Each number is 500 + 25 x the weight over its row's rms, rounded and kept within 0 to 999. Layers, rows and columns count from 0. Numbers have three digits each. The size before them is the row's rms in percent of the matrix's.

# layer 2 MLP down, 128x128, rms 0.165, rows 105-127, columns 64-127
090:518474545514490501524474498502489501528510496523481507495501537483536454515460488525515511517526456529505519521493480484517529563514494537498511525463524502509524471537497504516538499539513510
091:515507478522517543529441519494518508496483475462462490513532521481570510502566476500476526508503486504502474528514476543483550488523479497455486528489516524529497531510523493566492473479502484
091:515527477503482486479518488500510500491496509540523559515524486448480495501506475509472537480499475481514480502547532506544514518514529535475529501485538495509549488524480562461502503480487504
099:491477476515467498466477516467444516498493479494498512501517556487503480518487485537519519518473494521494512510487496527525503486527508493514516487530492502516547496464527515513477539524488478
097:511458512497485470539449493503470511491510504528465514484489520533519464481483496481531484512482495490515471467438512467473450527502516551472533450501519499493513485518480508492481460509514525
100:525480509531488502465500451550487490508481483485539510505512538472529521504504504562488443438494515538483500516523516444453522483541455482515506524533484524475480509503467532480516502499500530
094:512522561491510433525558465516492514474498473492499534534524506463453464489479471529515484492509513509495459501508529531512505487493477517491498483527550498519505498509504537512535532521502549
094:497445526486479516528491509455491502495471519502505548503517500511485487518470512516522512489483560453466542463529493523515502500507487463440481503492481508493490462484499470499501456475516467
089:521479523451478522488490518511485472454503453485477544526460521525497514475535535494477488519514470518506496482531540521494517518462453508507522528495490545514528477480512535488511472497495538
099:481539527493486487485515516507471522483457473435549488482509498492520488506517498493505491527506506479491503507494481470553454502504494553522469502492564510504512507483530499519490503487503504
101:497499559509515472481469479498496471525500535497527484500500484469513504487543504461504531503497530501509441491539487487483496483554501497488539477508498517490455468470517485503488473465498469
095:508450480476466511509504520498542456461496505474500513429454483506491521504493531488504495467451504523538501521499521479504497480494508491511516517508499540477511470537515479480486551521502498
101:512512512550495550518458471545512485508468505496446461460497529493499512490493449510483496488504548466512521502450501529489498508501455545528503528497465505469490501539468529505529487469526457
086:510545431514489474511524428512500486491472504535460508512517500477449547500492463476506500517494486486449509546497494487427523508501489482473496512471500503505521513539478479523494527489485505
093:488486520463500477529500533442501523482533494452507517537490532469518484528455509520510533493500487488508479468510546502468491522518492501552473494518451480498495530555505501529461515549446511
108:518519483505413517527505477542504552512516465501492498490501462444473536525482525506517507509513497502481461508500542497519499553517509527477504470541520509503483496528469537504482490502530529
117:529509536481467500552484500471521496490482476456512502490541516500516538507474488487460488437488490494466468468542507521520522497456527477519471529495464479472527483497494516505511529495542476
088:502508503507518532473527449501536543517484499455503462481512485476543505507498513483460461466509503505525530560475534479505526499503494467512487473493524526440518468537460505534497508501526552
110:476468487494517496565486496531505505522512489496515469457504507509542463518453486514457483515479523528505519465487506511520516483482489453519511531516528502512528488467519497549483555511459511
107:502479459483503522483525553472520529520465532521517523506486496568478507486538460557494554484478539508531510516518495525498506490437505456502478491529517493541514513529490509505484476536468516
095:475447468502435462563498502467465467509506529532449534466529496461504509480499525541512502486512520492514537485508499518464477488501517500493465536490523503508531499496459508494509525470460463
091:510488508499508525518509568487506512482517467512464494509497517475485526526511494505503510490531557491503547514508534495508515469489498450512562514522482516493526502465491516512533527472503462
099:450502488492502537436513504512464498484542501491534491474505521501509466484520478531478461513511501460496488455497539474456494484525490487502489521530541464521478487485506579535534478476471459